{
  "num_hidden_layers": 23,
  "hidden_size": 256,
  "num_attention_heads": 8,
  "num_key_value_heads": 4,
  "head_dim": 32,
  "intermediate_size": 640,
  "vocab_size": 12812,
  "hidden_act": "swiglu",
  "norm": "rmsnorm",
  "norm_place": "pre",
  "norm_eps": 1e-05,
  "positions": "rope",
  "rope_theta": 1000000.0,
  "rope_fraction": 0.5,
  "qk_norm": true,
  "attn_scale": 0.177,
  "bias": "none",
  "tie_word_embeddings": false,
  "parallel_block": false,
  "extras": ["capped logits"],
  "init": "normal",
  "init_std_qkv": 0.0312,
  "init_std_o": 0.00459,
  "init_std_up": 0.0312,
  "init_std_down": 0.00459,
  "optimizer": "adamw",
  "learning_rate": 0.00284,
  "beta1": 0.9,
  "beta2": 0.98,
  "weight_decay": 0.18,
  "lr_head": 0.00839,
  "max_grad_norm": 1.0,
  "warmup_steps": 238,
  "schedule": "cos",
  "final_lr_fraction": 0.1,
  "batch_tokens": 131072,
  "max_seq_len": 256,
  "doc_mask": true,
  "train_tokens": 548300000,
  "max_steps": 4184,
  "dataset": "wikipedia_en"
}
Each number is 500 + 25 x the weight over its row's rms, rounded and kept within 0 to 999. Layers, rows and columns count from 0. Numbers have three digits each. The size before them is the row's rms in percent of the matrix's.

# gate: layer 9 MLP gate, 640x256, rms 0.0818, rows 274-340, columns 128-191
# up: layer 9 MLP up, 640x256, rms 0.0806, rows 274-340, columns 128-191
# down: layer 9 MLP down (transposed), 640x256, rms 0.0792, rows 274-339, columns 128-191
gate274 091:506532471475486505535473477479483482499477446518482500509496553534533490501467518491487506529527498504462510484468526504518444492495451501436540481491513484455501518463514494510496520537518501
up274 091:501548517538516461494511489487499519488518526471537483479526428487502498527531506519497496481486501468511444483533442506478553513501541519549483526548510509489484514508508489475518506454462523
down274 092:537516512477501508551470510468532513498518474485460484473509505518518476505487548516504525490497501498487466460519512502509473496524509531506506529567533505498500521461497456494497506515472505
gate275 100:481544514468532517423518493535511505481497518564515487515497523509498530519425508485488475505517486517495540487496477522456506509540552515486525510541499499487490471465473489500504516503489492
up275 098:513510535491526531502486517541555510503476546474516513472493492543487457526505476486489463486506483450489477543498477498514527472497455489543516530544492526509514518502488482479499491473492499
down275 098:538526509472557484505502558525506456447506469513512482493496523491454493453481495509516470521502516501456504464466556511480487491545515494490517495528463503495467445499527477518493544499510521
gate276 103:510499499548546486491521510466527478528478508485472448551480465546494488520489481543520487534563502468500523509532472521527455516501442528486537502525480532487502506489497489493515534501510466
up276 098:514498526537511459480525457530479485528488495504550489478529470515486537517544515548537492486504508484481447519554515494505477494494489533512503492483475493491532539501504517491485483490531495
down276 100:498483526492487498473546487517499470466486499469496499503505543515518518497473497469438468523520450506582525498497477484494518536500451542506463473506505422492467513503498502476525486483515517
gate277 092:488490488510477465507473468532499552511501457534481474501465503519524512497512481507482496528463505554501497569503468491489510497575516493467560492457456505485508486459515482526488495486482498
up277 107:453522483457518481534487482489499508537513526525519481495508510521499498470467510488478536506490557553523491510499514510480520456475544504503451493513501460495488503496521491509517503518474506
down277 090:477501466481504499482468478495506496512522536492533504490554523517489502495518490488491518468486521448568476509515538473484487492514511502518467464505492461525489513491496481519536538500492503
gate278 085:491540507457480478532507509508468515501517488503494524459490479491542504500497506476514454506534509513507507490531543557477495485529499517489507463514508493464477449441492479524513508464489483
up278 090:519508508519502495576518515488485492528510517475497499461466508478483527456474544505536483501548531510559470464505523514504505497500506500498475467482476536472511515475491481484514475491504500
down278 089:515486495520555521461514486456568482541474503484511457523512500500456494519505456532500511494470497471518506508484457456514529511455494452492498527505485502529546539511490501483494495543521536
gate279 095:528491479449513500493482521507504502482518463512520466500501486503502500493478479503470502496475454518494518502486538488483468537523468431495536496501471481447475469493496495525544535470499534
up279 096:516529530458520529496497534494538544505501487508497465472493536541483483528487524493497512455475488471496461500519536466506483495458502499480514529517474488488499492487543520495511549511484519
down279 098:535528520552455499460522502512472469482561529526501472499527493475483533495501528513486459479544487480423489483494456498504500491497480552499503441499543545521498534501497521492545471494494456
gate280 093:534508511504524513486503491491510471519484495494511478454481499512474536493516483496512490492503507468500496499474528481478501498474506497483554464509470534473515499490522475486513520475522452
up280 095:458469476504513516497524517488542447497496496494481499487508448546466510445550508510510484527533454485520510488535498492509465469529492468498510497481498546459533494524507445460504486486496467
down280 096:426506499524516481484515505525503513540463520460464525538471492511536521522511516550493500483525496504509496515485510486466534496518509452517496493514537483528489546485511518502498495455512602
gate281 101:529526501501517521519483511539494507548467448514517487523471482475501510545463501489496486470490458524465482459517458481483494512521511480505543559448530507511504516460447512504517490523519499
up281 099:538492541543509470510496512473486502477508526491507509512481506465516530521474467524554429458534496490506479465548501519490501518496474466511468487500531504518507549495534501482475537484480500
down281 102:446463488469521467446511516505473511461501516495476514506522505516499500472497528478513494493494509492537436485521517528514549532495504541504529461505485470470456475537507503473488499448494496
gate282 108:474535520534486498514511498483496514535491455549495454500534505517489514494490490488515542508455512497489529484487508549494507533530513492543488498526498517504485494485499510498527482521489505
up282 104:472535530474486493537497514489550504506464472574502422474493481514445472491511507512431489509457521486494518523521487568496509529513509425509510549507565517499444503508506511483500526492499472
down282 105:473515478510465534513488490498499486461511503504504479532468479513514504471490458485515530509493493485507499520485475569492490488534507495535471547502529493485511512453471483489529483519532477
gate283 092:496518518468480506496512454468470507472501529455509484466480522491495485473528509506442499537507489498474477490534544492461481502455484550486500494525493521439502501459559479548578520458518490
up283 091:501564470499565485484524528491502486506471538496565494478551481515507496458515518529497494518474492557496465497492520474519507483503529476473487499492498497540505516478481511523480515508524481
down283 093:498496557475499505500417458477455501490490461476480500521478488469513491523520442469480489498459517495566504490501498497531478500513491517502508499494466475491523481484514504542496492508493445
gate284 099:482515542534575523492493497540526504542512504516490540469529480479495514515476476487506515524502456528480521442519463495495447503502460471480472508450515508474494538497555517478530530484517514
up284 097:503501527507497491482487513471530530513510495495514497441548510450485536511503508466494510545502515559495502468509488493483485496454481460481462549463502530522460489488534510513517507514514515
down284 101:507468489484441467501507498512508493495477478501481467476505549479529507485490520535504466501449506482559467538481539506502532485515521486481529524535501452519514449462481492508509475518541454
gate285 107:500500513528516459430523502498500494519496477490494491507547503489546544510509448521477538519519529474467533554507490441505548493525508478555542482493442513497571515485475511465514505447509514
up285 099:472477517495472491470481536506545541533501470485531471538538458517544465531546470515527516517466487494517518530471489530508516531464506476521548479487535472507500489512473479472460499524504507
down285 104:495524489554515542455522453468469484495515473512473475529512493507462488466491529480488537494516520517540459491513517498484519503484457448508503534521520508495461482473477513506484501454502487
gate286 109:538466562512495519515529492527531519545483498487455525545509508499479457479462496512509501527491489531483560524477479533557466547485502503465525523495495527531497529488514501483499529506499490
up286 117:526511482518523494440502507473520496533479475493494484522547504514523502491533506521511504483479524497498498518453511522489479510511489474513499450509503456458453507485515501476553538557524480
down286 111:551486483518549506485500486492515523513487491505504509541479522470498498471482502514472527512464469520431519514506490517473508513498488501518522455506510527465512459481509503467471485501502480
gate287 108:534470512473532520480493454490495511491491473512477463514477484469534485509482499515512493532483500504468529551454477512486478533525531535471504501519515470521512490501556484528489471500471503
up287 106:492494533523503524474536534503451513480541502457496507536492476504532506473477497501516501538482492484501448519492560526539475463591537537537491493532479484452490476525532483430501486438494497
down287 107:544468491509514540499525495480481484489460463506516504508484506491514460502455538502529526513512533523535497503485534486504474524470475476453535486505448500551520430520480544519494454554484508
gate288 102:409535482529515477487524487523479502503495493512506460487501466492489530519490467493528485477573487512500510504490507471478485477494466506501512494462486514506489538492525525492457482535493518
up288 105:556470520497520528538482464527526474503495493499495526511495536558501510510470477467487531565487496472494505495467511498526504495513472528483498501500498476457501486520485427450515498473487466
down288 094:482541461548487496526476477516509477516523452497512471490519477485467529537519518489505462483529562491421502525504503484485503507492512489495520506468490528485449533506492492512451505486459513
gate289 098:517520484532462476511464473464505463549481475491478514518484502522480483522492524501543484506500512500473532491490518510505448535535518497517543531494492473520465513538477505488485501490461462
up289 091:521490503511478468482457521485472508467486500502474521491460502511519511505459525518539482522469477553485460497508521503482505525502521495522540477499503524522522480517483494477473489517478507
down289 083:523521508492529472511493519501479484496461549497533515486493530482471472538538454500490489490493527461517528442524473547498500464456497506498463530479504489507476516521491510504529488544466508
gate290 103:461479523488494506500528512521499507461505495578536472462459471506530516491502478490478491521497474482498526514538531514474491506484474516495513488463544481540523520511528486527448509473526497
up290 101:519472516519536531541441462508484510491479462511497484520486523486460506505499493522491481509497493478474487536486493495465481462491476481456503502518514574492517502514485536496525526514499481
down290 099:484533516487515516470499493505477500497487544527515504467483509524504483531464497524494553520515518473574503511526482507498498521500504575487491523472564500537487510496471500481456487502500487
gate291 099:486481486474501497476509480492524477492485463494517512477495501494491508505490543510449479520518478516521546492434526498496510487506512478530521509523519488505511481505515498573512552524498520
up291 091:521495533504474464532510499457502519526493496488498521487487547485495523504540510471449527500492509464502514528475506527500502446498499482531486500473482521527502461525525474512483492517499462
down291 093:509520484518540512467526509505510504519491542507488459535515464529467485476498463517522429484465524504544455461560463480530474511539521531483528504514499523484482512486484521499501472461504495
gate292 097:531518525521535514491525488517464519488478483508499486516494498545523550523464503535529497480494487516472470496472562477525503485506516539485515481535458487514501469504521490527546558486484553
up292 096:500484516470516514552505500507522521496433538539541471511492544486458548517485514472508469482473487510505535459520478519506485530473499485470490529475555477517494511480509497506526544487503499
down292 099:488506546459470469504453505492534464542523536508505536479505480425518457480514503476465512516476519466516553447468479506530520470519556472483538539495501497515492525508490485505488462509511490
gate293 099:531513517510562477454502515481495478452472465491511466487496522496481468485492455530499507488508461451495548523469490494458484561552489494479467540522538518492532505520506550477505529502519455
up293 096:511506430470495517505509521481480464528454534421478481515496484500477458491463538460488487495464485466506479543527506513531514517482489469457542512471488542484527500515486512505469517512516448
down293 096:476522460482522511501504497493511538539503503537480511494510509511536515478496446538529518510471517557451497475510508495524538508466543471512523450474495493465493460442453466513532500475542539
gate294 094:519482530492499438560491478524467480518497509492537502492506553485483523496505496477480521485491529508474480496502545509489512518488502507519546505501504504466502485432493503550463465504484510
up294 087:540512500470494465492531525442517533535494529457454514557497470497505525527484525520500494498534517497518540476495462479480472493488479474440554490534547493526517496486478490493535548546464472
down294 085:473517484508547515499447532455507470479531516498485459448484479492493497492512510468509483480517485505553481467501488475528500529502513488497511529525501495516498506531509508547526539491496479
gate295 114:502458522509497496503538486543443522540523515504502488525547514525512542494499484464512507516487515505468517460519487514524522519557499499487511449526521452453506470453506491501522527483492488
up295 103:516465516514492499507515514535479511498521473474493485476494502521475528474547469497514469488444545507488493477538519456505509483525501504479519499481501509507531471475514511477488517475475510
down295 101:485499494492511499487497480521537542515531492461540502435495495494501502447553520507487463491530507497517538506489495504497501487494523495502520526485524518494491454530519489523512532492494497
gate296 085:516440540505492474471508494544467462519506480491507491570522468480515505486483501534479480507522494524492476536473502509488502548501480506496490470541478542502514516450485504481515530475475454
up296 094:513461499476505485503481547468519513535542487458520526512510447501546503506501502473519473472514519482506486488502538520538507495454479442492422442504496492500511527481478528514520475491509527
down296 094:502505507502503521526512507470516508520535503511501522505506513518524557483489502443510526484525504464486540442535507481504467487459456486511468476475493498517510539515493504552523489528448561
gate297 101:454533491516534500484559452513464479441479481527497462467514463528542502433469497491524480504522507552487528506495484489518531533517494486519511503555480507514500512479490508512472493495516460
up297 093:472472471507541471522521514488470507500540550477504501503506464466505491503484498502480491507509520468496442484469525474522549498523540495473486527527484491525511473483472498477496515526509508
down297 094:543528501464483492507487520486543478512500518473489522533525547516488463497528550497500499531523522529473513527485495525502476516492515526481467500452515519485483482519498508492495503506417499
gate298 094:494511453536486424528479494537517477508537531539483497507486486531486502507504463513500493572519522500478505495511485511487469479465491490531481478507553475518498520508512521461473489502527488
up298 092:512511483505512477545472520524529439510486538514461478509521510515493514454488466484498494536506516531519492489504465491525504479435491498480501496532522481500528510526505485477478527520530483
down298 091:528524521448496574492490497515502489478445481469523471508476483477535469493494551458489465446488452511582464499515499481516516488514504545447566477518446509492503489497512479514521548461489488
gate299 102:505455482501472493522481494500477492462525520481500545540454505484525501472501463504474511472528469481478509471505571498506501473468530542467465483451499464460497494453546533520496490495529503
up299 103:483461520469539486496486471516497470535496514505546486499514510462483499543481493496539489480453473521499449474494486517489506509493483470511496493511532520499502557500522449494534509499490499
down299 107:554466494480441458464518510522489531534481537528513516528516470451522543489541499505469494442518489479454530471491545486508527530443452461518510475463528499500461515509506504480514471468511519
gate300 114:457476492533497482469487497527500497528523484522501468510464495486510482527486522504542497521478505488500544459475499476456477549506451506501543510530539522526491498511483474519490525453530504
up300 100:516486466497489500488472508521514522463451533486485529466461483471509536465535495531475529503509490468504446501508508546511498444449524489467513533535517526473500482489524486481502506536532485
down300 099:459489537493492520496505502490550480510544489510484498517489498497535490507462545495522520525487477481495544482493478496443530540531481513501519475487516469502484516542473485500491508449521534
gate301 100:533438508498507487465515472494487542468488498524528501523520522510529527481471473531540524489505496435473476477513482546503546507487505497518500460527485503478490498486480490472489533478474496
up301 106:544532485450493528469502498545514523505451459494502483497517483504470509489539497455442490496482505520502491540512451501516511508544503525520498496543458449495488510488468497511516529457500451
down301 108:487526490490501489537509498482496505512492505491485490474504488530506497493501495521445519495503502499509498544510486485503487542529475487502468518467487480512533497507463489508477519508501447
gate302 101:501524510500537506491495494512497460508493507468559446531470518508508505504462492493501529512510450453487494503509502477487484470550566541501529519482460483495504544508509502534417516471502459
up302 099:533513482548527518550476530509499487506501518491517423535489531506499485493471470484490515506525525482528493473476436490500479487523500488492488508497482508490541503504507465534504462457514514
down302 102:467517506547539540472502496495510450479488505546526511496498516541495507489532520492518520488517482498494528474554515493554490502500524443476564456473469494512499483487527525464490495492526511
gate303 106:481510543489577495491516500517507511488529418524506503490518538502507553550476474527530519492458483471441497519515480503485534541485504484494531519499510509499502491456492493481498533487515522
up303 107:517543501504529527445490514488461508532512517478503475482573525473519528505475509514502435454532496483511440513489457509448498530507507534494520515527459491513501501520509516547474519505505513
down303 108:539482519527508509515466505534486548495509466485465513505523492442463546526476509533537512510527514498481477503497458519516480501552548498497515468481469488508522506539481516511497503559481489
gate304 095:449484479529520496489503502487486465500471486527514458435460494491532444435500472501525464485551510462527526496492483445502528499503536521472546554478487520513471486468474483527481478466522500
up304 091:503543476527484515538461510496484502521497511513469570522500528537548456517530481519544492485496460484488505494458516506507444517523515462437500504457530533523495507503515494506520479506504463
down304 094:507461504484508479484517542518502455447482477507516454465494516464491479483456473466509500508472523494634485493518523505514556513477493527496532564516451532494545514499453489478509511468533501
gate305 098:537488532530513535531481500488474507484529499501441482542527520487520490491484490484476524481534485503471538462514499520492495523493515519491488543444480509519530516493506537448523544535468536
up305 098:533484511487476517480493506527493513566533471516457525516493490475485501528474488517580507515482536498504482501452479543517504471542553519521505513502468502531501498466481481479537495508512484
down305 098:469486516551496544497503492469490473477496492496485509482503514453480504502488520460497476523520526546502517480519510427523466506489508491489491506447490500510513501504546528515490487491481528
gate306 104:478494442499495495495486477515496523510512525503501519504515533509502481484515481559512498536509458517487517477504530485484480551533545490510506502515470495511453458487494515534497487507488537
up306 102:476451511486466475497522506485504483527489503517517490472533494541497485472486517530510457515512499461508468481501488491508494499536476509508487502461523477506452502491496494496538500501493437
down306 106:522476495525522497491500500497474505454551468534507514465517481507480536487489478486499484503512493472473497511477468526486464482506504515475525468500520522511539507545537532524541519542543480
gate307 104:522456517485484499527501495536473489507514496527492520520512530486501498515490511511483517530475518510469513474510479501487507482468548521455477445553522487483523482511532551500529496495475469
up307 101:425495551487529493515499489504511494499489534514489505482512477503517510526519488512523485470432475525474475520518516484539510510504520517495505525473506475536506537521514493511520474516507511
down307 100:493496490515490511548485458526513516504474521482515481507495480474515547500532456520517452478521484494521529514516540442516501490516490480504518491491513498519526508465514520507499476469548536
gate308 107:479531505494500474478487501518551455520494446501535476550506499555479459535506491510503505533480533473477507522495497566501483500487513492542514503524508513500513490461557496501520486482509506
up308 105:486513491520539472493508529506504486491519525496482497532512515540482478516519514511521488505468518484513487514469450492506490474531491448524517473523493492468477489501536552494491490520502514
down308 100:481505494473491475494473519500530464519462499491535475534510518459505472514503520531494488533517513489517500472494500534468484468473501505516499493442479470476486528523498452506489498473456532
gate309 100:497520507495479494505505503509503498549500478515490470522476466489493508463551501506498519522475492558507514455470480469503501537518505470490555511529554507554512506512493459542502470507512502
up309 096:474484505510528521456514483472524497479459516511537509492498446467475495500469513493452464526506499456517498556528469489503515522468477493524466442518507501517531524528496489455525475449522476
down309 097:513474529472526520519490469497510499479552494545495484528494499507503513536518500503490497468485477535447483446499522485508465496487523478487484508493450535512496486487504503517533497551504504
gate310 109:491483509540508507486503473503489497510495485517505527530512543516525541509487470485549497507513515486472508489474505537475492495477490508500498499508523505476511514487537510458507484504441508
up310 108:479530524470516493490510476534487518512486485500477473475493459516474509557498492508482482516476469571505475513546497472495500484501502565465534538523526506533508495510501486511495529536481512
down310 106:493498491530565526478518482482473515504499479516520498490513520542474515473505482489553490485505501551478528509498470519478476475509500523491508504555506491509494506450523452509482515543547507
gate311 098:530480483478510483482521482498487534531497473532469463534502520482482514520496509555539508479519523513486504532528486463506495499547491528501540475482490479489502524471545458512503517530484522
up311 101:422510444489499522509454488454481476505516473492496469523492472537496488544476490492461455493517520535515457526545475536474478510457530483520517508494490474482460483501537542572525487499476548
down311 097:444483432466449497504542525469492513553528513495476445548534500505511489506450524529514470509522538469436511502498529515499482527463509510476494481522528485513478515492488510510504548520467555
gate312 094:492504515534493522520514494534521494540543532507492524548505495474498487487523502521512491481513459486475527493456472520536492486516510508477506474525532486527483525499478595513520494476529496
up312 096:552510550538523508487504496505464486484496539500447503523548493499508481476506516509496521499479485483488503478508502480540521499520482525493498529492493544534498489524443488473511492534511527
down312 097:510504514509536506484485458499494525454494510447524509476491506482485508500495518549502506515490490484493507543510525494472500496485448478488553513528469526501555498518534475492475535552513486
gate313 105:509489499524548508490518498498509495516485479498546476499492570505478501500440478485487522492527509446473480500524515514461522475492515496484500472501498489511475525509520486486504525481485540
up313 103:465515502533475485498484522556453528461469438530510495515483531446530522482476483489519504491497489495499488489533501454469482483499544476501536501548498526478550531483524480485521501524506531
down313 102:510508523507492523438462520507509492509487470505439512488507497456539506508500538470528524508509534493536554510505480512486522497506537471502563511465509506472516514498455488453513504475525504
gate314 102:503533524486489510514551484497466514485485500477504488503536525529525496504563489483466485524497488514493485504481483484466510519502535552508510474521490486527515488526506510531553535457498515
up314 100:492498490471486531520520513510485493530476515483456505493533491506462486472494478519453480527516548498525525501532482460498496505507507518505505533460468541537537545516420511475495482481488548
down314 102:491516528504530512509510498501517470513519525510517532528454494469470482506472511523526468466539468501498497451473455521502560500460510502513462493515533460487484477504522537491466494494519508
gate315 096:450520494480505500456506477511461494532494470555543488458506521462547536487494487527489527502465442535480540499492534513475465508508496532496512503505531491497505501466493481518494523499474503
up315 095:461494530527511498511517520487482507503506509511488447490492481459466539476504492533504463517517504477516494518502498458493498514537523476444523533441490501514506501491499477426488494533471478
down315 098:493501513489456488474454472531524505475534504508523527454527523511487501498512477493508518512512443476436520470495496532524540444511479501490481484503491493565530531523515462495538471531530498
gate316 106:508510494520474473513550494506501515522507529492496507555514518491514544491554494510537507532494477472453491502512520491473465493475518584528497456508503494506490498523540495481465488497455450
up316 104:532498528459456534492480532491491551507478499477551489486504498494526495476504498478524539511501506498501488464501523505501504501455513481457471492546506505509505519484559520488545524512447554
down316 106:507485483535467497484477523485503504543477540540455534495494509527502467482502448478478510553527466484501521484495507486509487526481523473513471505501519474484517473458489520495492506475511521
gate317 095:494491499504510531470506474482501453498553479503506445516535570556507505522529503551478493525507510481479507467515515484518496479482505480482495466481535472518507499458488522514496517482494495
up317 102:541486553563491482496517534473546456524500488460458486469428503542487497516458490483519516488539525467501515499490511480477473481503448466450471458461505489506529535477484523466503490480494500
down317 103:513522506535521481539514520525485531481453467503521515452490499503525519518464499468525512477511548499541510522453513495492463514507477496472500514475482527493534540495468492480464465461528481
gate318 103:508521473531491475509511474508492527514516515531498500521530536502519492471490485573509534538507477495476460482494471528494504509514523512493524498512513455501496471430544543495479506486519523
up318 127:493545472527472510520511526492525495524478473535472522487475537535512506466515497531461533517544476508520468457488465474523509496520504500482516477505526462525508506490488523546475477518536498
down318 115:476513481490486497497521504471463491534495488503477541456507506533546474507511484461503525536505487518489499454496489528527511496524496488497485515481543494487508525508494499514512459515502474
gate319 105:496468531519522509492449461498485518496547476462523457529473495510591559503499510523525510511514522475474461499503526503508502493517494518498499461497505492483524450489524485557477499517474512
up319 102:490519485577500517475484548524477523462429477512476517500448445472506468484477500482531509517474471513516486512484525542466479544523473519535499469524483529513495474509513516493461474528469486
down319 099:498478540486522472491510479515464461456473452523518529507519496506487513508490515496525512483507493529468499527491506529509494514520519566498488493498525490500490459512458458488498518490512485
gate320 097:476526496513514489466496482488487483545490491488504496492524503534506544536524513518475486505491502478484544513499514492532509487560486508518493490519484476501470488448502513495498558507500497
up320 096:508538506497521467458478520475471498455472537554482517499546521501473520449480489493415501518485443515495513469484441434492545531476524492473486538469514490480492478528505498508516519501510491
down320 101:520506517493516511529520478558527546542475474490481556514480530502500512500513521525489487472497495473509541523511482511481454460474500466511516487493497459494483535498477470511491511531471488
gate321 093:530513484464509472501534493519482478493497485503512488519532515467475491461488511456490477527457477479491535520485498504469566540538504463523493486519480525463526492481523468494495515483530510
up321 092:504497479468486481488466499536541529506472499553502512472478501475519486522468526500483511427508547500481497484459489449533529496476479492445533488509525467519502463501509531475511469467514586
down321 090:490503479489478526507472509491445484464539445490510466508510507510485493470546487458504501513470493492446509505524500528457479481541519478522479478529442482518517505478524496508530537491510475
gate322 094:479521493520511488494513447520466512516504463487502461500525510510542494497465478471472428533522483501487527505521551488479490514515537490504456467479510460462506519494559486523485507455479540
up322 100:476490463541508485526489527487541524526496488458450493517475499566526497486449502546513471508497517488505544514510509426524489529540497500471486491486491474517517479498510524531499444514489497
down322 099:477499494523501495497511544474578504488469496498497484522479536503492492486524483511510529501515502457563513461497493489543462521498477507490533498482459482578496486524485524536504426525505492
gate323 111:486499515452504500477553503539499474511494537550477485479487499504518566498465450466464454505523473496475478430532484526504534479532487516515542503494514539484503527456508495508501500517476487
up323 111:510529528496539557491519506481462496513544531492477534494467490519512510515515477512491430519518515530492499457524500531517517528526512529522535522500549495484499485469496470490515479513508510
down323 104:503476500506474497499476470500510482567429506513535504541535515504539475502485495467517485529508497502496460514504530450533494469500496464527520449497495482513497497514464488491510493478481498
gate324 084:510475543527527505543504521525511525531523541470478511586458468479462517491461487495499546468544510474485485471487517520500507482495499513488548463512493512519485477512504535491462477503472501
up324 089:452516494520485466450488510497511524521505471514493507487543489516548554521487498527551491472489521478467485496494504523531505507475494501497473531463493470480532532466511513502490499519538545
down324 081:496479487541521520560511535501525531531475553499502508567492495520498529480480509484540560442561551476473472471483537505493512490502478497502543502506491515513504502500456554511502489522470544
gate325 103:492476504506501479488484478472458519479483467461502511491496514491509507540505461495509504491527463525488481539516499510488479515528542499502499522487511472503524532476472475519516521502535566
up325 098:480480521501511487468492514531511521503486492462475522562539518513505515557498483492517464499456489497498498512504439531493488493528536524504525521526519508498522489530539554521505497499511530
down325 101:501438529502499480476531515518482479486482483499505557503456456484498446483456520473457541537502509499525481529526504458520533580506523563474510498504541501519518509520493520526481473508503495
gate326 100:504485524521532472523507482509514504486493480517506521497522495503499489554491481492496506487517478496473537529472463555505533487475562506503503491477570471549522499494525525497473524497489508
up326 100:518466475522530526520482513493495479525483494506494530462514501556505527495505507494472544486527496485489479513462467484500537529478535522495522508482562470515522504514473509509506509515508521
down326 102:509483491565471489471493507500501540508469471522543510447536548516531501513510529518523502462486520458513496495478469495487532536481476511514498510530461484450503497488464477513505427532544460
gate327 097:523493528511497497513469535495520485466492455498466451484483471510507492488469505474535489547514508498484500533519489552487473487541496517487450487498491506474556534467520533468504517460462531
up327 090:469524476511522466512520527481515504527439484469480491473526512501472471519541503497559509453489471545488491516527489527510511497505487482491512535476545519497504494465482500486525537540520449
down327 094:495499507540494509497533445441499518524505467486498484483497483496531510515494500509474545511485486533488499497520514506500489466475479525513507469466486520543543439504497508525547537491500512
gate328 080:469557534488532493481489460508446499508525509491520498462515470491556473506468532536520461494479541509499462490498496507493506510485471471497498464485496538466504507430536476518487530535530494
up328 086:452547559517534484476472467508503533493498487521470495446494477494558497490507488514488515513446514548439536546493461522532492493507465496537486468477525508452478505426538521488503483508526493
down328 089:523509527509535503485492521463517521501486515459473522528517515488499511468532504534506431476503507499526483484495492479493473502475500479500491517475503455458507507518490511516497547521504519
gate329 093:498523530513487474477567475522477468517503482479517479498524475488518479538507508519560484534480507471479468537480488474474555551527476523528500479506516535523500502487533544461508530467530500
up329 094:533478494508465506575531483503508467476531517513501507502505527499519470510522476553494511530504559496523483496475520510528497485507514499496546501518509505517505541479466443531512444499520493
down329 095:520523459532531486567542487531547478486499490504557522459513510495519479513500509508500490494504469483552517502551512509481497507479487490477538513501472462484504495500480463510479490446499475
gate330 100:479444543487511503472508490506518495489486492554528470537538489489499499488529481512465505487494467515491466488525503498431529541491548515481530526484490489526508503486487516527532566465499488
up330 103:492550524480486485529506459513456556503509483477506498481505524485549470538527494442486462481439446527489478511495500521524475474511515519504502495505510526475513496524509461498528485525498501
down330 105:483476530469483499474522461497478491475520482525495487532503513478499481504529499465510487480495478538473481483518485524488489499494531518505474496472522486531546515508498487522558526478488519
gate331 110:503511471524517491521505474533502503494508475519500509527479543498530508484454418541499517507497473512459517490504490528519502508499519559484506496511519504527496519485500523496466500510498469
up331 106:538476537505510495500526530499489478517481521437489530516481471528497498533523504516508480502547494506516461514515489526455522514506486503463510464530484514472488467471503464508499503492467506
down331 101:516515514511535481528488471527451526486535509522509523518463505499512474464480472505499483509501486514523509510534506458497510551530522508485493487497531488487522499517505531488467458542510540
gate332 103:504514512488535501514492488535505537461451539498431521481486475530484497516472495512491501476502558469474494492483534495513540499501491468492480481500474491475470472483524457495530508517490507
up332 099:488482478545484496500524540468469477488471489536491497502490468476505489470473517496464483498513521541527499497513448495529506504466532485524520517536488499527509491523504432521445517507493490
down332 099:526473538541528482514534484515473487523564510505485478490516476505488527501511473486489493490448449514447467448512461490473493535488537480513529505548536551508502473513456507533492498479491522
gate333 113:552475508498520456506527507529462480476474491543502474577483501473486547510456424486514550516538507474490504497478472506475489527449494501491485491482540468458515519473504508479461478444504514
up333 114:483491466511466507524492470490485453503481494524501522547532503522574469502561527505506459489450530470499441547465507493531542485525506475539481504510470546492507472518500481518497483457508452
down333 111:456491457478466486524562515522468486475482471484446526502496481514483495496461515512515495507474495509471519544493504508486470518497486524533527506512521512525492469458537469480506473448516454
gate334 101:508487514525509435530510486484492493510500497482508517523510479563495483510488472485494499479521487490470537502512522525510459461551504505439515517515492519465465484478505479475479446484480465
up334 101:497477456535514493510512515502554524513510509519536461501494500515515494497501498473456489519528507498507494500476501480525421493502511476523492477464499502500448513503486498488487539500481510
down334 102:496473459491511487495483459461510531498502533477502495519506533489444468471510513502523520535504473481482483510445459494495521505513513490541512499479493460496512469492474484496493511506455500
gate335 105:545478506466517511508521523551491494467475496528487531497518560536461495520482479536469545533494486500492502498481466538501504511486489513451516489562519496494514470481558539487526502481507476
up335 104:506503500503505527486493476502476513529494428495507464564523480526527486503504497544477485459534521502508490504541469452492484496505496514503503463533465516481548503522523480455478539487497510
down335 104:559501471453504512513533459489504516502517478504502465468497491495540511508513497480500493483459522509464475502447460531419494526474536487479496500522494506478494502497527497518492530518483537
gate336 112:498488491541501484495501468539528520464518491476535474535498471521535477499499499498532505524486459509500470526534484509521528543490524530486515526511501497506508523516510451498477497448483474
up336 108:439558442498495510536515494490475495528493498541485477506445474510531513463502487500488502502464477503506520468472554447529444505482482505531544533513504505503469486507516486535487476502483498
down336 107:548511464475526514494499496506555518487502477554555466506509521503527508495484485500503481486523460508474453499523498528471487474534521503482534520486492532488461520492514483521458511513471458
gate337 097:486485518490499473549502490498497499503512544494513483501498487522487521518489471507499549499547467488469481458525481510461515490496458531476497550517526498506502528476473495512541447493509474
up337 096:509529502520489491499527493513446504509488491535513527482523458510469462537533473531489521477535509562508506508495486503517494513508512528510489470492515529487507500478527522452470522510516516
down337 098:484525481534516506536514497491473503471512572504506490528476479500484463500502478474525528518520529542488465524512484469528504493524532503515458487524494557479471500517471537486525492504469490
gate338 097:477469512483504533497500473531457540479471484526508499532502494471519479518496498494502466476515501498494483490524525512513520467498526495452463457471537453468491488456533513533486514500461489
up338 100:462472493444496498499519500448459518496531460458486493483441461504480524503517502480497468512507538478501484487492558497476502471485468546480433462492485486503570515484542473528495476524486510
down338 101:498529489522516512503478471504494459471492538463467524494478532483461544458527514475532507488489529517484514489499547502508491474530492535512465485526471485468553521477544470538478497498532513
gate339 102:497501546489502464514502520483511493500498478528546442465513489479508485469518465507505568515470510473471541476519524500469531536484538510489521529461486470538522472489529517540466532472508459
up339 097:546487526469486503471471504502508524518458462515492507463525492542490485471554509504476472459478467484504505497506529498478527499471553496467515494476522492532499442490509500519553524505500510
down339 101:473466502495524523474499483491515503517485528480541472497505504533508491495532514484485491527481461529473483497504514562505532525475480487485516490528515529540555509482517548532557495498484514
gate340 109:479555494498514570515521479492505512507532462483533461510483483472509499496474477524517506476507447476480489473519536521546549517522525521505531547494466491539507520516480496558476497479496501
up340 103:494506476462467491483501499527470475509503511537505511517469480556492477505535512545467488490488489540483502495494491495506487505472519496463473516514552548576491416489454491537536522483502552